Weights of a small transformer language model.
Architecture: LayerNorm before each block, no biases in attention or MLP, tied embeddings.
Each number is 500 + 40 x the weight over its row's rms, rounded and kept within 0 to 999. Layers, rows and columns count from 0. Numbers have three digits each. The size before them is the row's rms in percent of the matrix's.

# layer 10 MLP up, 1280x320, rms 0.11, rows 227-432, columns 0-31
096:507427490454515492537475498466439524500471487503551447518496508483545542536439413460493491522453
094:558484480531527537508449423550499513521510457489451495531454453496492517425476478521484456492484
098:463436489510379578488445463542554509525465530483534516587576546506514541508505477534530524479585
102:572468460457554430497505495502443516493493516514484471451465509479554458568422469517498481507560
104:491544488494493505567488521497551488577502496498436504499458635490469507473459442492499443498451
098:555482462413547490504515456433460498473422524483495473519574480442507454495527403466500461516501
106:550518519509511509517500543541531450507488458530446587597463519437482520524506544455532503491447
103:509413512515534548480533498478562511459523511445519592510514442475503477491492503457525510547506
097:504501487527536489547492512524410568585460503450502598516477485521456501461508548552484483502520
102:494525408516519544471445433538460481465470519559539504492432489527492481515512490488490487491472
093:611530488509419474464499502510529470478462455423499504496530512502467545552505513497497575474569
096:458519474495451521520461494459493517491448481480505516526527565555533502430532505463507509473558
121:520425523485465433518546471492502517515465413478510460487490503497552441513472513482438471476473
099:524534505395554477552436514495500508502452485531542524586522459407452490453482507528498444492398
094:552414527474449468576524524561526471414520490553499559528558431507541495562548519539467536519462
097:532445544489457531467519481498494539519537455573486489428549543529498450411502519473519513483528
100:515472500463499530446443470506453546487525520531550594411537537473459485539472504414497473503518
103:575516510486497518492501492481519567541506475477507489508470484533573500552525485524486474457583
091:568473502552492407518579474454499497543475481529505502467534493473479541535484538509420524525551
093:541445504503509503488394447489519451512501497482500540532465521422514468462419523423459517463511
102:481477492443544457490515407505499440607606548463493446511539518525383456436504544444464482518492
099:497525483501365530453522629507504460484509481505499473482473577503544532394480501523508444514514
102:494526567554444487516479490476475456467544461502524543489542451491508533533508536511453459530443
095:447499496472458580504524548471535461428484413544544441496513561562552479462490451487550559501546
097:476454470613463519538486502548475523441530538347553459555546446550574470489532459540440522542486
104:452522512432625549528508508512526511525564497519543480508500463557548494496440550482498479512444
098:495416527526503440532406441507414566472544532533481575541436462565454455548534482491397454473525
104:471494460498512495500410415526495503488526552511521513543450480488514569506595548466516464441507
094:479492525515515512542552459500548524537492543442446541514480500523524479548587505509479544521489
105:480496466525403549545503479551551493490477554529434507543480515440550532450544440507461427505542
107:486441511483527557463545491524438480519527514459467458375437520482505479494499440562502545462571
105:470460456487564511554444515494477452514516473429576527436505545556488532552552461520526505496567
105:479458413526508510520498537520476486466530479481572485499534477536568540477532498460496523531523
101:456553503526529545552554460471510569469457510537412516520473480489523452526540553459415454473518
107:482502488506443469482515501489484538467480487465514525506486512515544472488566538488511521506492
101:511411442468533508521468526462586461533508475563537469476523520456499488552518512510452554445511
104:568592487482501534500452544459440477494450472515466460467504454485538461422454476533443479470491
111:530454514526502485503479523481472563500520528493525483482520488580530422503503567514471477563548
093:544428523458531422538561509433481506566453503428487448526574541465501451457504544457562481516550
095:515467543519465488494453548494462396495459499522502496489477519516553490610485484510497477518508
102:498580484555478535487493496495504470447477477491474447514522493590460576533505425550492479477439
098:533432530563529587546500472467473490416432442530476494532541512492514464491480503538477479497423
109:539486463446493516470488493519485536410555465541547479443561404609475536482503457490472531502545
099:497584488524517478505481422579468469496520499564564486490534465492488491435539429460474547525558
106:481499497483545531461425563463493496500510475486449478521532530599508474505550505476527464536542
108:454508489501502514468561551462414544527523542537481531510573505460449539514506510546494476511465
091:506553509621529487496492491540465487557518484495574537473474572468525471523539448462474483539457
095:552560526427513542529496496472507517467515509525517433526500501507464462566421528462511508459482
097:566446432483458557480532542515452514513467485458466475488444494470492530540448510534476492562443
093:537586492475430431504507510520474487477547528518459453449476492509533535527505528525501579514512
104:542441473552470516507562519533545524494540504527506491531440486470558493510514490522536505530557
105:512455412468537455537496515529464467514463448541474532454438458569540492475549524470519566521508
091:456511624456589496534482523420470573489498475503541541540474533521478541492489515484503477491480
104:435478446464497477406548463532476504490491482497530428517512536512528526525503522513487471481518
096:579566532521520516504475549548499507486505496544469494471448509548528566552505612454460506515525
092:535496492502525466540507572422524463517523473463464574510552610564550485527502440525476512507544
102:566497481476619572531479482547464445468483435557570505466512525525479432512495473545535545479480
089:594486467479517484521576495470503490544496498532487491589512551495488528510449480499538443518549
093:535475552486528493554612521538486504452480463431495460477512491468394484525503435518463478456473
100:512585445462504486557516516498525522437503490471454473502482470506475532548501496476378523567492
097:521522451528574510484513513541442483506464509508448489507524512505513493576527523434449454576543
099:481448499504483457529529453462502458499366462458507470421544468483491539558511478512509513488507
102:468486516411531432498566469492510455487454468528489469399497483480543511540593495540508482517555
104:455460525464548494488475442440529512462527493464545552557561461515524493485483521548477505492441
097:481461486455501534536466505462510525561433510483553493554557484404545525476470574485451516564570
097:517503431402523427561456465490510497473473512482564515469582458514441562446512563513502532529483
095:512520527524489482588539470495517475443559556469488485464562523430495509492491494543542502439485
107:491442440554493435509436532391451468559498488486519540483601498489562576503513450500541488533518
104:473494514497527492483535564575460444527467461478494452519528537484433548523576448417497476499484
112:525467475585471388546503450450540490546479481510467472468477466505457480469528466530524462582507
099:498489470522448496516411490509499517500529433499480535522466516526630512529534493534440528566505
095:522560490481470505448397485495503465442528502478474456578564511542497553478539535503477489555564
100:447529506517513493548601513426516574542506504533516484552524533554467509447420498496428480465492
108:500549494529521598501511515522471541464442461554487514496440621507499551557586439497474511425466
100:454514537608507476492548500425533456529575396501489533486559548543466462482415517559450476454480
098:501499464495489470505535459509498467522484503464429469397555451488485490466415528505497485484549
095:441517467547520509525556461527485443447532485506487571462429462526483466533544433551502551568494
098:553494561533465527526491511446531466446506507515461481606508420500483471537470520568493510475508
096:519462538534574564468424504447437559572466477447461549509510429516555500527503542461452468467499
099:544575565442409435556556503475470463510402415572452499497601496507533393541461531525467526525490
123:515443544493511481541411505510455473455545446481477511523472477473468475524535449539487491527536
099:559446452534488512469486558499508476519556488521558522485483513539542532467461448570511493484526
098:539466492509514522384536428566567511476499540532539516529443435471484613563498556484446519488562
102:493525436569506522468475595506569494518558516547433517514478490523428512454539494516424578524509
102:500479502521453472601459457505463525487468451545492517509450483467462465530507467592497450508496
097:486556483532446541503482508434465528488551559457508605507531521499589409487542505475448514561483
091:476508476497479496480518464504540467463543507461528478461494497530522504486517495498458489392472
103:429499479484475537534535522553575502503515495488574606544573522485450462541513506457504484471534
100:517529555554575447531511540520449485533441534531549439550487466493442467454494435407454515504416
102:475484457496528458570561472493528482526445500474614534406526536559473451600516479524500500499571
101:557482464492500456494432527404494461552503471547502535577557435437456547566513449463545552518507
098:486451514476525456584524475490514508461498541520492462529476510461537429468476528404536501545524
095:510496514539485494518446468466464474481473508482470387452466499510596545468499541555491502438491
102:410520492431557497518527530526594597504442518433462510523472480521551512495571464499456482507494
109:522487516457480457574550451490513503588506526498455526459522509539516441500580507467530515460513
100:539489466514468503489487501464600483486529511554508464495521446536493503516554491447521411519482
095:489529469481466477443525523568441483472460481508466434492520540495556475517504423580401489493507
107:557452435434459505528508494527492585473527501480518486435545564465489562579489521485506508437473
104:553436463481459507471433495516467552522537513448498483449503488507405569467503464548459579502519
102:603537549499451575487484483528555519500523544544515550452439546540526567532487587518461534478532
092:527432561477553474541442463482431436462488464520502495498501512566510562542459445435464491490446
097:504465478453491532514502460558465502502528507535538518508455585500470479581520488536540476449489
099:507463501497534528538552533484456460528456502516511523515576488499501488522501556532440503507540
102:544457475489534517466536504457480519460466461392570476475427540513470523492514516396519517504500
099:483492461514489590467474497474501485488489492496442553487528511547555495511499485479472446468577
097:508460550441488490473508439491550486585549509424489499573490542554514522479491480502446507481542
100:498516532545479507522469491509461495515533478492534402457520446505479489578533595460475512507484
103:423460559511591557595553463461550471438492493560488455497499514432518443469492520514465581496494
109:558495534483587477400480478547534509521487465566506487472481434513498522462544574543535528437563
100:476553510542499491498492466480472480473432494439461559457566517498518444433496594498486532477437
125:564514472457487491524499556485503548509469521451555563513528475524545510498515524506533499486456
100:540410494492482480444565464475515600545479459460502437519467524559500542547446483472573477435479
097:503451541471489496543547512566455558574500507454503495544466470510479501525509474516493505506545
105:480464492582466423479436420372461531544544550565432448503521478492565505456491458537480538519489
108:489470506536518513532490567514516569490564452569480481454473556510564490477428548482438484500525
095:524475502466426444506478480501492490471502469520493552519443443512553572549531535499458473505538
107:613556440571545416517524486470475521519439467434421474466483530452513535501501528471529514529485
098:505517501549499481526536539540510476532542473511550454395509505496414571495507531503343502459514
098:550506520503439465514489557500509594506523443538532481415519519558493432440524499375481553513524
097:530576477542561525449521499484551551422511485492516485513506497496486540525502502531482546507504
096:575431442534511482481518489462527510538526472463473437492462459540472576461417464531557570465445
104:473537455418496494476469350524438575562513542500446534514499483433501526492394530492439432487524
099:433456514491513535485539493495583463539531511486468466533452515488464512523505517537413542545540
094:546473463497481442529496507514522465511477515522474483447472512501461495569538570525475465477423
096:497459489493434454569450432547508499542519562567543475473417504519539495592492574533520463545549
097:501430490512488516549491473606505540531490461506514474508479489458558471523525482548500519499474
099:513431460495480509447487487513455489492564479469455558495526512523534471509531471544555481498467
096:590491454476486439570553588445462467507524437483473397495513504505522452478554591566497485498471
100:568432475530514474551530524540553509525564549557523495596476541533524547510461520534527485533460
106:496471456537501495507491487480463505479502458559509525469486514553489501466534513473538464439522
098:514476478566458490578492477491498557487505492473557536544447527501409490565501499535481500506462
101:490487502557511476466512553449524449454433550495443507438577513501565578522446502465493539546441
102:489547607509489472501486464544501528511475534527478552530552516564525483546421454482572481495490
096:533429468517554510507576359496479504552435459515487520567524541456466512532455564544518514503490
089:501518501438506473474554503470494468497497442547515501471576541584538482574542532494528468501486
104:449506523478478493429469517442529512531453541523489561503551463531398526481532482458580491449498
123:457478495504546461527556504515495511467487416544550512599504431470474448453518494481457457525402
109:492496591514501438588465509505440548503468559462546490425459477510533518538560549539390573589522
101:543480516491569515585524486518457463462443501463442483591548542532524501526515415512515556447482
103:536445486493459473558621493579451506501470512438404503574501519425502417498472460522519513512495
096:510445469547490526521532499473518450516497462570414463506508514510460482434559522485519534567477
098:585520455530457438478503525455507500506509433451459545471509484463507536557505489525484439533514
097:546489539462561523448527504470467523441480466469452528434513535524535564447531570517458463516480
099:507571413508505545521455527501578516506461515459506477493551451508429486489492473540544485447438
095:567508552563487515588566587526470600476505488440592498492544507530517576440526507460482489514496
099:512481488415495437544505552487467505522473511494469515409512505510509539586448518413477426476540
091:520509499458455498502479508526531461429487490462568540530568511454504483533494550516526408431541
096:523512436450616487530484446535528520543525473546498440467528519534549456469516512498462507487527
098:463512527472508561561455589521514533442499444450564523496506493503520496467512500542475508540502
095:474443531477566499519506514510469432470506516475539567491509455460440584538468479565518508516470
108:506529463496559496484513481527447483552434476499492543427505541485482476524576548466498459482511
100:505537451505489511433526541490543480514527446522469516513557492498540466518517488510500466477469
096:500526519504527507547497530492510492598542421460493468469487533534514475511442509478493444567504
095:552485415517468519508516547470476428563439495537522518546457579527590497512477497523590478484481
102:529535459502475545518527546420505504462545521529602486449538551625498494525537490479486466516550
090:519544510471445533521510523527516461511552370473541534479494509460494444448509550449531552469527
100:510508501520492511495536458466525508423581528524414535511527496495436479531457432490483601519395
096:504451517528514463564449474529495495472489446512444449505484542493543493539424529523479542492528
096:519486553515428487455500579433513466442541438503462531544522496543514519519410425547529500550546
104:556459504519480483521538524447505479548525502480580495526541508487536465449497457494436532532593
097:516496489535492487469495445540455507544523480477440483439449438465476563483463521461493498488562
108:404524439491466501506432544450455536574530494438488509525469483508546496531539535444469488457519
119:546519488463500511547440474449493475524511456496501519434509509454523502497590493498476459431544
097:545503531482530491504509402495460499546541534479499506488491528509522517504470539411490415493509
100:511509554491473520478493444533491513533523447501514542453508511404444457530505491472490440498527
101:488440503484484530532549504494524416493420506520511554447516458460533513473470435456489478526508
100:507454476440550556446512459552395521456467493535457543539519416467501516573435507511491451550517
101:507534545425454501490513556507499470485500516482524428533515516410520526427460493536519479442541
102:531489527490474563482484465540504507509541492553488486542440478465532538471513516512521487487595
102:495504457491534438429525481528526488617454516523536412551554498467457517459505485571473494541509
109:406528444524511517503514461535533514452491425529494482565504500552489529537550499524491490417565
095:464520511519565455436538533504501461483485517506466543566469502573505513507571479531439452506446
101:533455498515490498497547553450511509520546507398468492471503512499522475492489568466476554392585
090:522493579503511563501505434540480467444476469472510467499613449495493502495497542606548509517478
098:489494547524474414519516419540541507526528533461479423528525556474520542515499533467489550469448
103:548457513507511461480489550503524513488473480488534488561448549412500523469518493515481486489447
098:477498519543461501547512541521470472484530469494500431482458538582439557477481555502515464517490
095:519544509418483569545528493552502502391506547442466534435549466457525464504514572507516476520418
089:512502496507438554528534553553518491482507500478454476522504513554520511577424504537587478485482
105:533428513545527445496415436469537461480487553473488552535511533480499494483569480513473584556565
094:526488412532528394523512504524539497473477535513572491452452475486553462519473534473494510497501
095:541496492508552536499533513531548490541582517562487496522467471480488528516461527453500494482509
091:483539443489448512538557514520520484534420468545517486542493446449477458513522467519468525517594
095:470551485533531460570520482512521494551450457513454515454512469498516483497510460526514599528491
108:565527506530470465500501441580527577542413440496502463419453562549477541544577453478430541530497
109:478480486487469442464600545555500524510498543480493485540450481544493506526574445412490397461543
104:470443533512498491429511489513489480539538452565516503449540501513481570492488565511518517490399
094:491560492516425466468519531476486480468504487407532425414484443515526592535447471506502467524574
106:503504500517487494458411456517533448479508469557526494518530465459520494486470469434480510545511
100:557521525517543505568510516514544579503429516397508432478529525536500557570523549552516571514468
099:522444492538496512438502460545484491496486466594469496532422615525519526509534496522499492467521
102:538524494565526495511457527518550500511413512490501572485545438532533496471512510469460466443521
098:518421519500436543490500498501482466492461495396463487465457530522514499520562434525537510612545
102:503457526532558466559525496454534506527546493480477549527455497488471494540534490470502402448479
095:558496475456487527480499416503555520469473483472457456497458527580534492462494524451451522557522
110:480425528541523483558561517528462490491384431545541557469514537473499593522474525498520574557558
099:579498501532508494432525473463488519558517457435424478462563522586525531495491502473536569458524
100:468428461541498493471513573486460469568533525470454500573479548508502563498550474561497564564518
093:491522550499498500521444470446457554564541454494493482477523479520441431469528503492463436581452
105:504452513560507485426499514561477469450506511519471429502472572553476476475504510545458541443477
093:434414481543486552436477530486449461540579430500508501519465471510480521581459501569447403511498
101:448430455547459558520432497600570526534475516449471406540604539558494451499530533503509451517439
104:519532495452521469467518514464522521465546496427486483456525516480534491514509468484546463566541
106:520478572428506518557530607458494524470524476494561448513559505499542515503489517491512493508499
100:550487445503575503481490493476542470530498498475529466529450566512504509570498483552545613375469
092:521472466426511458514560494500524579440503492474495442495522468524473516502410492491475428529494
# layer 10 MLP down (transposed), 1280x320, rms 0.112, rows 227-431, columns 0-31
099:497544482527501460455496465476562534549475472493585622479536515495487447473517521555478500453481
101:454461498597410517447572485467565447469414500474522522498513552512482566509517520516481493481466
099:545539453529439532517476487481480480514510448501451508471535446478486486482469480522534505492502
108:480516427530508531536493425529513502453454518483500488448415487532501450488476531477436469569537
103:509513534522467452477560545466502513484558484497484522521464568475495501511498465454519511496437
097:428495511566503499488430482506476496544527641537538528471486521560474462508435507495540463438490
104:494555438502476537465534545471490539491490493499548545535455555468498529537551533521479568511490
109:514531508429579512508501517525496437526501481503523503545470489470475473572533582522511538511505
088:482474494587467470454524499415485484455538510484536478516458488439473515471440520504515540491511
100:500512411517457518521475469490542465530514481481482485521481527499396506558448483561521545557491
095:562533529489494527503482432517482513513482550524534541533554519522529511491426444495527518537491
097:482538513502564534573527513515507558480529481423461404497541523522514518475554468451409481448501
104:434468590537485480450478498457535515538436514538541517566469562508485444508499516510518533431548
096:472498471558446508380514549450570482508490499440466466489570574550455545556579537529502534473523
101:514506490519454534488391423394477499507418409501501524450512525499504464508491497517561522511540
096:491470539566497475602530422464478460480481507506500565556548552445489447532539560443537557513428
106:485404470489488473524486425433485485505523465539557462475491508461523528425494520550472521536522
106:494551433485482494526438558515504543501523570450479470488472557540489498421471522563480558502542
086:514549494462524590474462497499575530476488476486556545505477489509555472472544508438496485489521
093:513546492424518456523445523486465501472566474465506529549442505500529388472532528475514419449522
107:487514532528506486536541434482529489534542483589455500483587446474509528513556596499540502493499
089:516484515523516480479472592509561435499522460512526437486430520443487471476560510463470433551498
102:511491507494469466469572522465513501490522534484518523445547550568479584515534470561501404546492
096:472544416495437544435506507516452524484460493466587549509477503473561530517534477565498522359532
106:453553476555493580468498544522486521486442511495446463530505439430426498465495582547460499456551
104:457459431505497521478557517502492535471531549462497478482451523510545519497508512464476560460498
090:477466492530524564409463443443458497473371502532486507455478504455507511521506510508438513552540
104:517516493532473533497498519453495494396562492545477481542449471426481524544483487505492556509511
103:457556491473576487518483486455634477527517505562479410521535482515566527470470550495490486504495
109:537520461550492480462523504511438522533518472500547508536474516500519444551474479446514528536488
110:433438506530510438549510511429532458485450531485441520539485485580546400505476536500506533562437
095:460480544509470584530516591496497464496450540457562493525506497498490541451544499486558564401424
100:502454543421526454498447443548510478527487526535511490465556552502508560504489514558513482520490
098:514516568444463505515451547475452494453544475550479484513490489515457496446498541527475526512474
101:466533462432450514525489525480623507518520453463431452477456492492524550497498488465458499459507
100:516525405504547511506424506580473536511535496528539550485484491479519599458555490487497506526489
101:518482473524485518504464515470560576460442498500501484483531570522497469529513536488531514483519
106:494524480570529459522447486471481474543469511481435516491511377554586429495492460547493531496467
093:461502485470518492489519544534467406437511499551443531473462491497476455543471511425483494477497
097:510479485448384513505481540505458457505471506485438419596502498509564590432388519543497557505519
104:522497512525529464523473495495473524553524469545433430550468460510533503465458548418479446481467
097:502487505493454463491489446509438421523511527582474436494471503460533528507492577461542490414481
103:441474497540388422451445480497495452509559456511530502473424572484475457502546481503523463500535
099:543557511519494534458473464483486525574441493448475531590573434523498494590540557531542561469528
106:547455488516463513427507477425603492508448463453503461447509480571513499511504505439527454530505
102:531613541468502477544504467494427491471522449480408556444409398493495521559424512475469482446465
095:601474545434508518493529496453551508461477557458476524567524418491492555481591555462503491431511
090:478447529552452533501474433480452494526558459478524504572508470557481568493475531487488565534559
100:516533525461550494526498485406557452505522516553536505520508411446478454524582536479483513466558
098:460509515498530524486492558551533466451528503452532500508493512500500508467476509592492534525542
096:490469515542504552523509468514486484531560490532542458519475486541516512529481500588568562575510
100:483468526601497511519428528475553465485468490459446548526469448545492498473484531519475490473493
096:565533485427501561485473433507480544514537541477422526519515420511506499561505457496455498474478
108:512567559496446478515501482511456547582485537508529459527563502535452526543450520537481521516478
096:516497541542507471462484519527514508527430512571517567458433460446559473560589525567481492537453
094:522502464506505469499536492507506489531452558518566507526494423551503511485451495538463560553545
094:523559526482500459434527516521541471472564495436477498483549554570535545516505531487554431504492
093:505504493471472570529520547558546460546476486565532503421437564466412514524469531462484541491427
094:518469468545531464467526389563417497504428491551430472514526499514467474466493451548507480436425
101:386510431528466529497466508510487456580487470506487452514454530487501431458498529419465530412545
097:478522519504483502479477506556478488581506472551466529448515544531510567458609510503535498461454
098:475539502509484518466514553501494454525490495509480504477479516532438535406484492520476449441503
098:447570556536499504572522488507445493471476445475568522452502471555538480509504467514537544528558
098:497491546464480520466513515499454554470523512486498508594481517540532523550525557436511508507478
094:533438520498609478492485456543552505503504515491465464529451522488504485503544461578523521531533
092:527509553523461583498527500445515532482525520491480457487501480422572465430493474528513518487473
097:529496554504487475469535523507469489494485542558460505496495487490538529499490511475483543494426
081:486578469513471459520606478510539485501464490525513495489445497510484496468548421469513511447514
087:472497461561512527508511502483511477510464459432497568509487485538543449482518515489543470529571
097:541467503481543563489497519412548540516519506526464478486493512490464550435506505518571526449507
094:491424568532443475535486516491497417440528471455535510484528441476479541513530490502474464482511
098:476458472559565473538564561448459510542482508566474535523490521440498550457535487553564510526548
100:475490572443577497505515499509536477458567553505482382463487482522524535506523530538509531552464
111:470465495508610508465442437451447531508557467534522527468489528464528543536492515522513487583453
101:505570450496548542480483503489539487430413558489577461493523500527578553478412529557492559458523
100:479512474514512455482490518490532501520568484459528429498514557492474512518473439492537511498431
100:533580475436549520481510500541554481545455521431499569479532535573471473465511509575461468457498
096:522547490500549441500456494482535527516478408544516522420504538454448527553564541523527547484465
099:490519483399575514515546520523476465467423460519562518446542497523473460583490422533509587434476
092:452417479498454567453471472526471515505542491420476481520507482465496527493512522492561523452508
127:499473618501564536481464515563493504560504494462516500467488495422406497451455510508523554524444
106:533489454460507533401454502535482434492532455536510492472535497497440532535478464504488521537522
098:490466448557540489454461455493497541481509503533481450529495493514529464498503482487525431608492
100:497485521558530496527536499475486484558466536458490532528550411501488567556511450461535456460522
113:533476550495499472456503536522449437491466452455566467461511440499526495508455457530487530554519
090:524515506507500520464446543491520533552581576536491498506444441503517547495472467468479469554464
101:495542511521473460488559437524484554476445508537508607535489444519477529519436458506515495516508
102:508485473495450467559455473532433430529515601547518528539510475538432416511523464514522421500486
103:486489502455534480500526535495451450453470518511473542468587511466497588495462486565482504483445
106:513519501492553558540491525526406456522469549508500519464507507456461403436468545497488520499439
094:459506467579557530538491528456539489625512552526456484520449435494495516513483426505520532438525
098:511468515556499531462501541541512451549497482552448490446527456471501578531475474595473500497515
097:515484404505512458542472478465529545461513543548518526510447556494415550485529483478603512448481
102:454449562475533503476470547556457547473517583514482514445485510391531464483519530500457531575565
106:494509468485425474482489549506527556467470522480531503502548520510570442472437439503518474542521
109:472503510460437537530457517447525396566495476482480515488470442487604512469485530499522455472410
103:535480433509476461538471486460534463529514412509505528587512506505524485490494544405453446512518
115:602485523531493489549493534470472495557570456551448443402503544485449534479512465435499502512472
120:473440504447533495495504512463428489526582469493498507511511507462513494473514522453425550562551
100:511456528454438574562551492527562534534555527561447556407559467530478443463472540486423533488549
092:450591452556515557474485576475532556520525436487468554582540575421469411463522513517527507496501
090:498533431521528422535516428427507468534512492524465495515495450485507530525421468487557503558508
093:495548554427550459520499462521552506466551502503524509457449435470465461480614447482517548524490
101:536495452495502452591425517475505540497487573485501475492467544442485518541532506467446513526491
100:435519545520516448500398601584518496493463455602453522517526497539448504509537494500482464493513
095:446461530521475405518538520431460476451495531532508464552486562536519523511475463525457501466561
107:532533456575575490511485522529499503549516510489449463487513495515473526498502437584425515497450
100:516542499507475547477590478467523558532491513450422430530521515582513489491478572500486568468514
106:520483395488496545509482527539519562535574524470533541520545500510505509446507549454513532489382
096:546496427462519454528478479500508501439514523546554517526469502528514514477466480467530397507511
127:467570467573565493449447454465540434516482533484429454466476557492499493514502501572471592519443
098:466462533475488494415524446583516444488485481515475434510456480524465456445519527611495510413529
096:496525523560497526436488510465515440491490504548527483488446527499483491484479535521419545484475
099:512468498456527507513496496533493451450498508514493460488503516524529531453438478489536530519585
099:446540454543419482462528375431451584497481523541490505491505449475395502506502523522554560497515
104:504519518513412532571555468521537492489528593547466445521457505509495542506478484498485487487468
103:544459540519509508484500511508510489463518531556469491504551472490549463483488495454468478525578
105:442431554493468412515544488517389493452540503487514478498475487576452472491490464489487522552485
105:517547467424511502547482535530522494564499455502485437487537499491482504477537497486499571505559
103:506593549482537566511494481492436456509486507492446434481532537471536511485554500565541516503514
094:438550492463489541471437484500521578512457547500497551472526564485458424495454546506534463565507
103:461493474483481519424480423510468484467517557523552511512480528431459473432462473432503481477526
103:509548544430480485502478486509605484490559519575547502498556482537518514477494439474463501463479
095:473522495560403468471543462517527502517457483500485535537510460486470466534522583521475521398496
101:479495418510505442460533486493543525558550494599544459503486468505498457536530514544431485519543
106:477572557519531487498479481483469510511478538506498488522481497531526479472575488462521519492509
100:525484502454472554507529526493493501516522461515525473553564507483528581574424502533470507501547
098:524536444528524513480559552457432436436472451480461537546503444470533543508533506573520558494410
110:401443503455534509518490479500527394533545538443487473484532530545593454433488530511482507543523
106:566536486602456543496502551488455507484515517500541462469519557411519457508475505500526488554479
098:499539459494482451511443541436524494572577457429493512460582479509536630473570532440485537558484
096:517546497506536413503497462449485524505435480458528492506523520407528598524464568491478570601485
100:521442573522503508495498510450604507495518506524481515518489528477494488531490511497528552466499
105:356459504462469474562514497455507449501524459468480473503501514474481499434526534479582503460478
092:533489466433480550496505511560517456485454520541518471488487483497536497504515519517546591532522
105:478508544560500410495509518485407499515544481449492532483597394444529534502493498545483495543487
106:494465463511506537500514586553515468515546472520524443550523490499551503511474515497538474506491
112:479474556438522461546474468576477499460493543550519493497526490491515487547525612467570557475443
102:491557444606519537488541507501508548502514491489478474511472514489459522445480443543500499497497
109:533553454472526480486555548600478528491480513539404488496417516523543505520493535537476483534450
091:527578549540517555556447490478515501507562507527562507487521488553568435524471513525480483511488
088:491485427491478562506507488538487517550420514503541468443470459520440575497471497431496531598497
082:494540475553457494480490451510514563524499528532527555533547444488538443470519413561429485499515
099:497443487586535492507427493524491482505522488495475517512495514507457513441540566530483495496455
098:442529489510447558544493493435475494547455492544566450494594497460378497478555553441521510495559
099:476499467469525523523479439512459485503533517582464491428490470404481493478510466536493529434484
098:565464532432477552488553474514482491504485488499467477497509544491534505510502516503484534481484
096:522452558586498502477478604473451487502461522479495487500545518503473562473509551440466524523528
100:593520487451524433490498509525530464441525524438549567405537483447548479525475548498572561444524
097:457465487439473546480488451426446453554454471488479548497462463476516519462430463565422490402491
095:583472524451498527470499480439543584554476492432459564517378523531529433497460464516505483495457
099:435552522468518445530475496541612465504430489516474495518472492563444450517527487521498470480490
096:458506536456560507567471535511519488505408502439542479521499502440522503589519493482521442498512
089:535419466491488514523495447532516511438577469495586443530530524547496461568469551619488490485466
106:475537434482455550493465484485429498447558545524487496586452477518579515548514474473501464458502
092:506459473508489494482529442522532467481529528503468506432503570522433472516499536526524512485398
107:515485615540509472437569512490506385448466497512533502518533457449448520524516490496550503508434
105:516493564543557555553577554504535465453522470551476532525508551447421541502515535514457512513520
100:438507423553481533494523432497503436487481551483475480491494525491496501526521498578543547459513
095:478509478475612518476515500512511483549506510475508459494424547471500533517502481484568481447498
100:474509571502547495562527402401536422578478529564534483521498480417526523468442508523430513459541
102:476473455507563427514505459496444485527553487450485540472456518466421474498541478508486472534456
115:477501529445449483506482470452543493501497481472456530542583519491435516486490495520461470440531
102:561493553526441451530544463422489491454487581542510500495512478475557514469484563500403428474476
103:453569509561444520429497501510546549545489531507454534487471494513468532485467546501540452450474
099:476489475482492514588459514614404426482483478570514516448515509535547521540410523495592464488533
096:504547409548520521495495535506551515475471460446537441532485525479467502510515467556521482468610
106:502454484512495494462494531533502516526414472497503433498530534393473516565520498484526526493549
101:513483507503474577526484579538459455477521571490417504502530410549526484473573533499455532520506
103:522543479501547515426445539549522465440542544485512469458527527470581462528558545459483472453505
105:508520535396458424462477484495547452529528439550525465491417514530454457536517519489510520459471
098:482495493589534483464530464554484531522508473495530418519486634444513490552462552566469461488494
097:507477524475515541493454458513436541539477460545600482547402557504484487494517500451510474444469
090:441466492530464532524527535513539506516507573567443486538490477490510502522431443405494524517522
105:544466462572477502520481519517462485536504484440459511471459490524532497523566509509433484552496
099:520560493537566479461536510582483499478504557504503520522485476476563501497488461581499468527525
107:538456514453509495525501575536520487464500572480488509573537570573499456485535468528508516462464
091:522455534557464471530490513487502501525505450476514514466530503498567560527520474523532474453505
085:489532527504510495495388527570576498539526493484484532443485510409511449472540464416472463514429
089:470503482498523477499522493546531506489493500532522455473444533506535509540488511540457510463535
098:510507547466498437480445487499593413539481538578430463458476506485541534477590442465487532409476
099:493461447548508412582498444483473494536470509482585538498442487534491571510498441486494561516453
091:477552554483521457435590477462515525503509486466491516419522516585512529488465519538563516587495
097:522545489399429516491476535518541514466464473449496467527436468576514575486577458461554475527496
116:533548481525501527444518486472399534494477518532460541508517509515502520530482406511455534552559
111:460483527506493521476522485457439556494518584462522554542511548565500517513582528541562417580485
102:525474496485471468522436571416523490468456486489505520471489444510485447521466515442409508455481
092:495493473508493515449480480499519502532519500416503450459494537500471583533481585548513496518506
098:519505574445485479579529498554457486500544530445514510518465504489510561475496486533541471480494
100:474509490549529474531493577504464452526487480501466479505484543485448505437559532449515506495517
104:547462417476511454554442512484487493502575556523538541488511446589462515495491483530468491484593
093:509510467523458445461519551511479547476507525424480525485606523511508474470507519446539532538481
107:487537467501469497492506537508506489449522528533497527435493530494514518484473531420426505489436
105:535432521485499539561399531513521466446587501479524494494475487436501531563566530509429555567506
105:471526563465491545496471546483513524529488502468493531526462532442483443450446580512523538537490
105:483565536500519505567518543536449470506510524492465491506511550524541495519436554474533505416568
093:539550506548500536545513524498438547498503437454507562556533453466494469473488459543572547535486
105:481510483578567422437483499544518500539516509464477467466530454543534410472472417571502485492540
090:454512525522445455437578504523542461504479482505493559477430519518441504538532497598508532528529
107:494454487467496491477540483543501492480481436502528492507447464542446447496525460518532539444482
078:505516459542495557524550510446574526497449509608531439533473460516504467477486483436461455472482
108:455472576435464501463566481503434479508501529496535437496594529470427498484485438524477509525457
105:460565523459527471576514505528443489525495544556522525520506482482471431524548524514534458614512
107:519477523534534557471547488494426424497496475493529479529475522483514553551509550507484529541549
097:555393604509492523491493459534457583538558475489583512555477465501497482531498568492415489501443